config.yaml
d_model: 160
norm_eps: 1e-06
rope_base: 228000.0
optimizer: "adamw"
Each number is 128 + 24 x the weight over its row's rms, rounded and kept within 0 to 255. Layers, rows and columns count from 0. Numbers have three digits each. The size before them is the row's rms in percent of the matrix's.

# layer 19 MLP up, 640x160, rms 0.148, rows 595-639, columns 0-31
096:136140137123137157117140124102092104201165132141113145132134150171130162163073153148103131124147
107:146185135115140171112121102132103140142134129140158153147133159106077117119144115100129178139131
102:119104129093116152100187155141152146139158165138161126125137177144088126143141120132177130127147
099:104117106114141128132137124167091126101101110132178150092148148154112107133145147115137113130124
101:139095118138120165132174135089094118144146107147151130123094111130136100126122126081140138178139
097:131124159163120125150155111150131141102111102178184160086139152142128119167132104159187137125116
118:121115135115140177156127164120093136110141154134140167158141161109114139167137101120143164110180
117:075137117137133134106170122133095116131127131144185144147125154127085093170153126152132120118157
100:121145111143143141130199093085130137140170152120096137102168167132079117136120113117126115103163
092:152138099114130144163126098148103114124171139122118164128142151120140082107138155061149091157155
104:146106115107122139171201137095116133141127181128136122153102122125136115152152119130110123138170
098:160144120126136144121128122130157091129144136130111154112126173129121144141125091141129186099145
089:126101130151123131122113127148095125147108133126138127173171135089120125119136121067140140150117
093:103140135106137122110101114091123100142146133123121115125094111122122092126180115109147146160156
101:143145118081120129130137111153134107190132119136140122088109115116086159107122098103178095150155
098:154116060149137138165121108153130114128151140142117137132161138138159126113149101164127160122165
117:086142127134140142104166107122091132120124155169080142103155149106066125190133113112130092139161
088:131124117116117149085146189100136130098131120164118148132116111139123100142136116106133116090107
094:121147143108141147123161131128125113124167167137112126102131143121081102099126109191137107165115
111:133158116117142136094106129089158081109133136120140148102133134088124079144076124105128175144140
104:141113107145124145106179127162121130156113163129151132161099141158140141174135115106157111132126
069:123142087140152165139169106153141098132159187128132153127169111105131127114143080098171130129145
111:149118122119159132130150130138114150129135123159137164116111170118087095154159121137113184168199
093:134163123153130173128152163115135143114140139150107179102180083106150119123139147117158096138102
087:147157138082141128125134127113157161093141127136122149088111181161108137142164108145109176145148
084:161130149109114126110108099105157088119146142142111151135128123126115137097156152107134149102179
092:124135094125129138149148172077078104170125143123090183153181165137135131189122054147109152153181
101:119131160125159149144139149122123148141140165151147152147122139131107130141124119117121093150129
083:162156112137141126112123133092109100116174157156159130135133133138151126088166065144166115109159
103:151123097171148118135142109114107148193125139147109118112113139101086132153152109116118138157124
101:142128102147124146138126158106114104098093128132125152145101179126139125115136086120156110126128
085:124105133130131113127155131177124159174120120117098120099149106168119136127116111143100138187133
046:108119130109126153104123091103112132149151171158149177108125161147114140129138089146156156139140
062:139101152119134130138166100103110084129152132151155147134094109112109148136136118158103146136146
108:097107118127128136152132144105112123093160177140142152148124154121115164129143121176149127132160
089:152207133112133153140135145149115106121122141160117125159134161127156106121156102094139114100148
084:121117103147124133161120121141101146139116145151089158118105165134108116140129102183146109112126
104:140098102115150142137125111126127134131171137135152136115143115149122137119129147141126136100144
107:113150158139126135114126114119143117161100136120162158098133077133129124104132140143138171131130
102:128152129113139142093139138108152095159079169125160150085153117161119116128121161150116099140143
095:147141126111148165112139166084150114116142156134098132124145103117115137122162104141106139125122
107:146129119145164133163120121116130146107172113145149126146151122112119077109125093117123100144141
109:114096115146161156132136122147134150133148139157117164126144116138127129181148087101123151172110
102:149110117095147147122118141101158097110138150108113147160144193143083152178146106154156174141140
095:147106141178188146170104084167132109110111136127137139164153146142098087150109135097154156095151
# layer 19 MLP down (transposed), 640x160, rms 0.134, rows 595-639, columns 0-31
094:099139153123130121155114140141112146077117156143151168170135101090130118120166080132204118166161
109:117155158121132185125115137093157118141133131109142148165136164119119122097102148101112107134142
102:114155169123082136155195120151113130169124107142161147142116146158149099195098136079108121109140
101:116121151102127122080145119097103143113091144090158133151099139119149093126119124090116113163098
101:128143146135095120091128087125123173099099144149141101080100128147123173170130144150137148128122
101:110104145155083093128091151151099158120093100148138101166145149123129127119143130129150109066150
109:111116145136127142118165166094128140142128127147113120085117176086147137109112090117096136092107
113:072153145137143140131113159138076143144186147171130121103165134125141100152209129126175149146119
096:112092154107068107157120110084128142107145115125150116129083111122101138096081124191131136131063
100:121126089131163158116148110166150139133196129138110167166147135131166136132111137057160110133165
101:105136102091159171138127134151144113113150108104111193130153149133146122149118105128052110140110
098:109156149107116120149112078156148139138128101104116151121148146145130122145094117169091173087102
090:156144088133079067160104105116128142132155117148125078102119120120155125128172121154167129105107
092:146121147134090100126112161087103158103119117071140093143146092105163125125115114166108099114103
104:130128126106071148111109129108113115157135133127157085143123140115137119157097154101106113159155
091:131131143113164112101143158102153129107119127144125131122118134095124145086117099129118127141144
115:132132152063126173126166158108082154121124109090121140134101109157125142166081113117134159134110
097:092124154114071076129083119138131137152122110105122098161111155179122129156100107148115083158162
098:173110158158117101172091138155109114147178106120104099127105126134084105139152119127146131123146
115:110099140104135123138144055140112176113133102062098130106121140130124125099078137161120187128141
103:141164125149150147135112106072127154125153132113065096138124152115097118130130125094105165119118
063:141144158120130111106122138109096155127132133094152114131128152150116101139108103155122122129150
125:158154148111077095112143128146093105131141129048147097126079089173152124086106126133138124115137
099:159106167160078122127136115104151138100113094125078103110109125099095132130149141129144118116153
090:105119105098060054093116094126159159086180130146098087155145101150150160128119140124142110182072
082:124135123131143122166091137101148102107184143108135159128138125148148118104161090145120096148138
098:116135147097079139179144133121131127119094158158141114132150149119082134078156157133161132113139
101:126137138129111130088111148115112099146132140146107135157149096096127189111141143123069113071136
087:140156132084169170104125131127114114147130149159113138095186124153176152107165103174184093131129
103:145163128122124188132110119143120093109095155093122246170134096157094117143138104151108117112134
102:142115122141160146128121147148095100199129136140162146132131132124142133151134116141123141122145
089:132123162111107059154108119116151126124091151107127073138113137139142154111158179135155093087088
033:137102098108126156128127160102138113109163151153128123094138081074123110096088099103136109099138
050:109120166168135154121185113139177132160122124151157139138125104133138119084091147086087120091100
102:120097115139135126123144127108092119127135133165157102107126147107154113133176172096116135138109
093:128149122113069112135113129126126146139113119087157135111119118119121107161158161121169168134127
079:120143110089134135104102155128130103145109163112179112109099156111104121138107143135138118176133
104:118129180126132156121144151136152109146146132142103165091099125136152173102161130108145081096099
102:120116105113093119159111091097152167090154114137134127135172139175142090173117140139145131155110
102:142144186139154128085141146103146065108140085158101143139113144138116177134121127107117162103114
098:131127121149077042179135137101128086165098140123136121146116073130146133111126144124172099109141
108:159135163153142157104099144108121145122134134132106154127093181117125129165135085136129130102128
108:107135156123132103077178145160143179159132122133156154145162100150080118120161147098123137128103
104:122126110161109112121165149139114172110121085152151099147107118157159109110163146119116119088122
102:131100115137105099137133130066115172104154141136143114158161130105091134131135142105133143121155